python train.py --n_layer=12 --d_model=128 --n_head=4 --n_kv_head=2 --head_dim=32 --d_mlp=320 --vocab_size=8192 --activation="swiglu" --norm="rmsnorm" --norm_place="pre" --norm_eps=1e-05 --positions="rope" --rope_base=10000.0 --rope_fraction=1.0 --qk_norm=true --attn_scale=0.177 --bias="none" --tie_embeddings=false --parallel_block=false --init="uniform" --init_std_qkv=0.0419 --init_std_o=0.0 --init_std_up=0.0419 --init_std_down=0.0 --optimizer="adamw" --lr=0.00357 --beta1=0.9 --beta2=0.99 --weight_decay=0.033 --lr_head=0.00582 --warmup_steps=305 --schedule="wsd" --decay_fraction=0.572 --decay_shape="linear" --final_lr_fraction=0.05 --batch_tokens=8192 --seq_len=1024 --doc_mask=true --train_tokens=92240000 --steps=11260 --dataset="wikipedia_en"
Each number is 128 + 32 x the weight over the matrix's rms, rounded and kept within 0 to 255. Layers, rows and columns count from 0.

# layer 9 MLP gate, 320x128, rms 0.192, rows 73-81, columns 0-127
[[136  96 162 140  98  43 172  78 148 178 120 153 125 151 157 168 149 112  95  83 146 136 119 127 134 109  98 151 116 113 179 178 127  81 136  68  90  66 128 190 133 135 138 131 161 112 162 190  82 176 134 159 121 171 118 114 103 130 166 123 186 149 137 127 103 141 190 131 119 137 145  87 104 110  81 133 142 133  96  60 120  75 103 125 146  94 109  67 190  70  95 148 147 147 124 130  90 110 128 189 142 203 100  88 100 135 149 147  69 123 138 180  59 178 109 113 115 137 118  48 156  54 118  64 148 127 131 134]
 [166 110 172 127 100 167 194 117 151 139 151  81  69 139  89  94  79 178 134 112 162 135  78 169 185 101  54 163 131 124 145 147  80 106 144 130  92 156 154 113 104 123 170 157 138  92 151  66 111 192 105 156 123 114 131 156 162 118 101 145 140 168 187 130 105 147 132  77 102 133 118 138 111 132 123 166  99 161 132 122 149 101  69 181  69 132 175  21  47  92 129 108  97 151 106 148 122 127 109  79 179 120 109 116 197 117  88 135 110 123 165 162  89 158 193 137 164 122 148 144 199 108 165  76  87 106 121 136]
 [152 137 116 113 110 110 139 216  98 148 166  92 140  83 140 149 139 119 165  81 108 101 136 139 105 102 127 163 170 149 162 169 116 133 156 179 151 109 162 153 150 118  77 157 210 140 110 125 107 119 110 100 139 140 127  54 140  67 118 122 165 204 154 136  89 105 105 123 136 102 147 107 169 108 127 158  93 151 110  80 127 132 108  98 149 115 144 111 115  64 115 132 193 129 136  92  87 167 142  67 156 102 116 135 115 118 137  35 104 122 107 126 185 140  66 147 155 148 164 147 122 148 145 160 119  43  77  92]
 [166 111 157 147 122 117 104 106  97 144 124  81 102  98  78 135 165 130 132 119 146  49 129 100 136 136 147 112 173 147 147 176 108 104  97 133  74 176 115 156 180  85 164 187 151 114 120  93 149 129  91 148  90 131 148  87 132 129 167 142 139 113 142 109 174 160 123 118 144 136 115 149 159 137 108 134 176 143 137 132 120  89 152 144 149 110  82 123 166 119 115  71 112 102 160 123 113  95 119  82 104 108 103 117  87 126 113 148 141 177  80  69 138  96  95  98 182 216 123 122 173 130 126 124 160 137 130 137]
 [136 180 150 115 125 151  97 115  72 168 141 137 126 104  83 185 106 209  89 130 112 130  49 169 126 109 101 131 192  82 128 107 113  98 136 109 152 153 123  97  89 152 175 181  92 176 168 137 150 140 175 123 111  90  99 153 127 171 159 185 158  87 130 128 109 161 124 136 131 143 108 170 178 115 147 120  96 135 118 183 111  90 108 157 128 110 156 135  86  85 150 127 161 133 157 115 133 116 137 133 128 182 151 111 196 135 209 172 149 133 138 166 124 136 155 132 100 137 102 114 119 135 130 140 114 100 127 123]
 [ 76 171  95 150  82 169 160 123  89 155 131 171 107 130  69 104 124 145 102 155 137 151 160  68 101 147 155 141 123 156 180 102  58 117 110  95 152 106 106 115 137 221 154  98 142 150 114 139 168 120 150 111  77  74 106  96 103 120 104 146 153 126 144 135 116 143 146 155 122 120 175 106 117 124 151 164 179 112 105 131 145 127 121 100 181 138 123 138 110 127  64  67 134  84 187 102 150 182 135  81 116 114 160 110 155 134 139 101 179 115 140 120 141  98 165 172 112 134 169 173 117  90 119 153 118 133 188  92]
 [111 155 140 113 152 148 120  44  71 158 142 164 160 126  78 145 129 173 182 101 176 130 151  78 125 107  72 179 159 151 129  98 122 112 171 128 137 178 187 126  54 131  77 196 108 119 150 112 131 138 150 115 176 138 109 176 138  98 144 174 134 153 178  59 162 124 149 155 159 149 140  82 139 125 143 184 157 109 150 166 109 121 109 130 139 122 117 151 113 129 106 106  93 136 140 163 126 127 102 144 161 135 121 127 144 104 136 132 135 139 149 119 137 119  84 152 119 139  97 173 140 126 132  93 114 165 126 163]
 [ 94 160 103  99 144 120 124 145 101 144  77 140  67  91 108 114 141 123  78 112 119 109 134 132  68 167 144 152 117 162 114 165 142 132 120  77 137 139 163 193  93 153 135 147 131 115  89 123 169 176  98  89 128  84 150 106 104 117  88 127 134  84 129 116  80 146 128  94 176  54 121  87 119 142 183 132 151 139 139 135 182 122 118 107 164 151  58  97 193  56 127 135 140 174 101  37 107 127 130  96  84  88  91 103 135 164 137 129 104  59  70 153 136 133 115 109 118 122 161 104 180 142 107  90  86  53 173 147]
 [205 150 152 136 102  63 173 121 147 137 138 111  99 163 127 161 130 128 119  96 119 128 123  56 124 119  89 139 187 139 185 160 150 154 119 157  87 110 102 122 172 125 130 109 133 184  96  80  91 105 129  99 135 128  82 119 117 156 125 129 126 150 142 117 137 133 217 167 159 135 177  85 158 106 204 128 129 113 110  90 136 117  72  85 178  85 126 159 108  68 130 128 132 159 113 107 162  95 121 119 145  97 139  79 177 189 114 179  90 156 124 153  64 113 133 143 234 179  69 139 192  26 159 132 136  86 109 104]]
# layer 9 MLP up, 320x128, rms 0.198, rows 73-80, columns 0-127
[[151 134 144 103 121 113 169 107 167 121 158 101 160 140 139 201 201 127 120 113 194 156 101 108 162 125  57 129 162 118 112 110 113  66 160 147 187  52 165 131 138 196  94 167 127  89 127 151 147 165 118  94  98 113  71 186 145  63 179 140 140 174 115  70 208 137 161 152 101 154 159 111 124 122  96  95 157 187 128 165  53  51  96  55 140  94 108 142 145 119 101 159 146 226 128 147 127 133 112 157 116  94 126 190 119 172 111 121 151 131 182 136 124 188 100 116  77  72  74  39 139  77 148 107 101 146  92 114]
 [182 159 147 133 125 132  92 171 102 111 158  89  73 159 133 140 119  90 116  95  97 134 103 124 120 103 132 171 128 117 145 133 110 150 116 131 115 181 156 126  84 127 112 125 115 133 107 113 122 104 164 114 139 157 144  83 104 178  98 113 113 161 116 185 138 117 120 121 134 147  83 106 163 183 142  56 182 110  45 147 128 105 122 134 157 101  97  45 114 148 110 113  83  90 185  61 120 164 119 167 140 147 110 101 139  93 113 111  91  88 140  90  93  98 141 172 183 123  89  20 140 120  97 116 117 162 144 171]
 [114 175 110 144 206 163 137 117 142 149 127 147 104 115 159 102 146 154 134 125 124 138 122  91 114 148  89 115 124 139  87 111 165  94 105 141 207 152 186 167 131  95 130 190 164 141 109 171 109 142 127 121  89 121 133 121 118 192 148 128 152 116 110 190 159 150 120 119  97 103  93  73 135 156 155 136  90 155 118 105 126 108 175 113 117 173 123 147 156 119 112 125 133  54 176  84 138 139 138 135 145 117 131 156  99 152 139 109 116 113  79 162 143 116 168 131 142  96 130 147 144 111 171 160 122 116 160 123]
 [104 104 158 158 193 139 106  98  72 193 140 146  93 111 121 128 121 155 138 188 142 101 118 111 146 118 144  95 130 168 112 115  78 122  97 142 127 126 115 147 157 130 175 125 116 108 139 107 134 133 133 130  93 143 175 119 155 133 135 134 118 119 134 155 181 169 121 105 124 116 145 177 127 135  90 173 124 148 135 109 111  93 162 154 119 152  77 191 127 137 132 114 128 104 140 140 166 169 119 124 126 174 154  80 126 206 118  99 108 156  86 136  73 125 127 120 102 146 104 184 140 121 165 168 160 142 126 152]
 [139 133 139 147 118  89 163 103 166  94  38 178 169 166 149  79 163 142  87  97 144  87 129 178  94 131 135 123 167 175 142 129  86 142 128 131  99 106 123 123 112 156  99 180 138 135  89 154  79 111 172 140 134 154 108 149 130 130 112 182 113  78 137  99 107 107 128 116 132 137 128 135 119 110 100 114 162 140 145 132 142 133 143 142 130 157 140 149 130 193 144 148 117 155  45 191 150 139 101  99  85 123 152 158 139 118  85 121 141  30  99 108 109 152 158 133 106 129 107 164 170 108 134 134 134 123 135 111]
 [117 142 125 109 119 106  97 129 105 115 134  63 112 119 144 217 119 144 134 130 118 103  68 121 145  87 109 125 127  79 124 156 145 176 150 164 124 135 149 118 106  92 120 100 145 127 170 166  56 101 115 116 100 145 159 161 151 145  98 121  70 117 140  79  77 152 169 137 201 107 109 104 124  86 138 164 115 103 145 163 128 119 100 146 179 111 184 255 198 146 139  64 190 185 122 147 127 106 123 123 173 134 161  79  94  71 119 152 133 112 111 142 141 159 133 134 111 108 141 141 155 123 167  98 164 176  81 131]
 [108 109 141  92 112 112 130  91 113 124 159 112 121 125 155 154 134 135 170 122 137 104  97 165 114 142 134 138 106  79 101 103 172 176 171 155 104  98 117 104 159 160 137 147  95 189 129 140 135 138 120 137 142 104  91 123  77 129 154 149 123 127 206  90 157 119  98 129  96 123 177 116 144 106 143 127  95 169 129 109 107 170 143 118  88 142 100 132 224 169 127 114 118 160 116 109  79 109 135 162  57 144 116 146  90 129 150 126  74 116 120  99 139 160 169 114 143  88 171  72 139 157 110  74  87 126 135 171]
 [147  58 154 116 115 171 171 127 134  84 171 160  97 126 124 106 151 180  99 168 147 109 107 147 183 118 106  86 100 114 112 146  73 128 114 145  99 149 103 106 106 203 112  83 125 100  96 106 146 175 157 161 157 131  78 186 166 122 153 129 159 126 119 143  95 102 148 155 117 169 171 100 108 133 123  67 159  86  93 178  90 111 123 168 106 158 168 121 129 152 149 114 149 113  99 193  96  93 105 163  98 109 165  81 122 105  96 137 100 138  79 147 110 121 174 112 180 122 112 125 106 136 127  89 139 112 121 126]]
# layer 9 MLP down (transposed), 320x128, rms 0.193, rows 73-80, columns 0-127
[[159 139 123 113 141 160  89 134 138 147 145 182 142 145  97  72 140 204 104 136 255 162 150 171  92 201 141 196 142 123 142 114 140  72  99  95 170 135 135 130 157 107 130 115  91 112 136 131 164 169 147 146 147 118 157  64 134 144 149 108 185 160  70  93 148 129 133 155 193 127 134 131 100 117 130  78  95 137 164 140  45  98 136 152  70 127 113 164  79 114 152 158 159 147 107  88  86 168 185 127 127 153 175 117 100 110  99 115 120 125 121 118 169  94 110 145  69 158  76 178 135 145 117  81  86 132  97 113]
 [115 152 122  97 126 113 171 164 239 146 173 159 120  97  93 125 157  98 127 191 150 174 116 105  71 131 140 166 130  96  80 113 156 121 178  97 138 118  98 117  92 128 125  78 107 129 124  94 134 174  87 127 166 101 153 140  69 170 136 113 136 123 102  86 163 143 164 129 160 105 162 154 180  79 133 138  63  65 144  92 140  75 105 114 181 116 172 151 133 102 145 172  83 143 114  75 163 153 118 157 140 147 164 138 116 153 155 123 140  88 114  99 167 151 136  94 152 136 167 176 130 147  26 148 126 168 114 174]
 [147 107 145 126  89 148 159 109 135  80  80 125 168 132 100  75 167 139 107 106 171 181  97 140  98 103 101 149  54  94 135 152 114 115 140  96 125 113 139 169 134 118 118 126  99 132  92 114 108  81 133 105 126 142  42 157 128 167 135 151 131  66 177  97 107  46  98  98 133  97 134 133 116 156  96  93 107 115 116  90 101 140 156 143 123 143 132  89 109 147  89  64  70 130 149 170  97  89  93 155 120 130 144 114  80 124 153 145 133 121 166 100 102 152 137 156 136 149 107 128 137 167 132 158 170  99 143  94]
 [107 152 112  60 124 146 172  73 161 147 157 196 169 147 163 158 174 134 100 201 102 141 107 119 131 129 112 156 140 113 147 110 121 127 176  77 151  96 137 141  69 192 113 101 128 109 129 112 117 128 140 110 169 171 106 111  91  91 123 108 155 161 123 134 131 189  98 127 151 107 122 144 155 126 146 126  96 138 108 128 122 164 194 131 164 135 130 168 123 126  93 136 124 150 141 130 175 110 137 162 102 118 170 192 104 170 105 115 157 139 135 166 125 138 158 151 108  55 141 103 131 141  92 127 112 111 154 187]
 [ 81 155 192 114 116 152 116 129 119 141 142 120 114 118 106 149 143 138 139 157 131  97  56  90 147  99 140 134 119 130  26 133 152  97 115 142 140 144 174 111 122 154  86 104 104 104 128 124 137  66 130 148 162 103  39  71 166 130  80 109 118 133 103 118  96 130 176 105 106  82 129  93 179 127 145 116 104 117 141 163  95 120 255 153 123 137 167 111  72 136 131 124 139 150 165 113 131 125 162 143 121 145 124 142 118 161 167 145 113 119 179  79 127 129  73 120 122 108 148 160 155 113 144 110 141  99 137  75]
 [130 130 133  86 118 134 138 139  82  58 106 153 105 101  95 176 167 121 149 137 136 141 124 109 127 145 105  95  95 110  55 149  99 150 169 146  79 151  63 144  80 114 131  75 155 116  72 111 144 135 151 122  78 130  75 131 127  85 176 204  34 143  73 131 108 143 193 138 111  96  88 111 150 131 151 111 100  97  97 126 117  88 211 103 119 109 176 155 129 120 131 134 134  77 173  98 103 132  98 163 134 138 147 147 169 131  82 155 105 132 129 190 108  76 135 183 150 104  98 148 102 181 118  99 163 131 135  83]
 [100 139 106 177  65 128  53 142 108 132 142 176 143 124 157 164 114 159 119 150  92 105 119 112 142 109  87 137 139 136  99 124 104 171 129 184 118 102 153 130 161  90 120 127 166 119 200 147 140  84  77 146 126 104  99 136  97 152 152 160 141 142 148  99 155  99 179 160  95 128 149 126 105  82 104 118 111  90 163 108 202 103 141 122 151  87 146 159  87 127  56 152 175 146 199 154 155 130  99 120 121 104 137  65 102 137 154 148 123 115 161 161 155 155 110 155 123 131 135 133  78 100 158 112 119 150 116 173]
 [156 140 126 145 129  64  96 159 152 144 122 136 129 112 153 107 106 114 170 181  74 165 175 106 128 121 151 107 171 148  89 115 129 143 133 114 155 102 134 133 117 148  96 135 154 149  88 142 131 165 110 106  80 127  98 165  82 149 143 116 147 147 145 160 113 255 142 116 151 173 111 116 160  56 172 109 132 160 109  78 134 108 204 144 149 205 109 149 183 131 128 100 165 133 137 120 156 158 124 134 170 113 117  81 140 135 124 112 159 124 140 118 126 134 156 122 133 134 134  91  86 117 128 171  85  87  87 132]]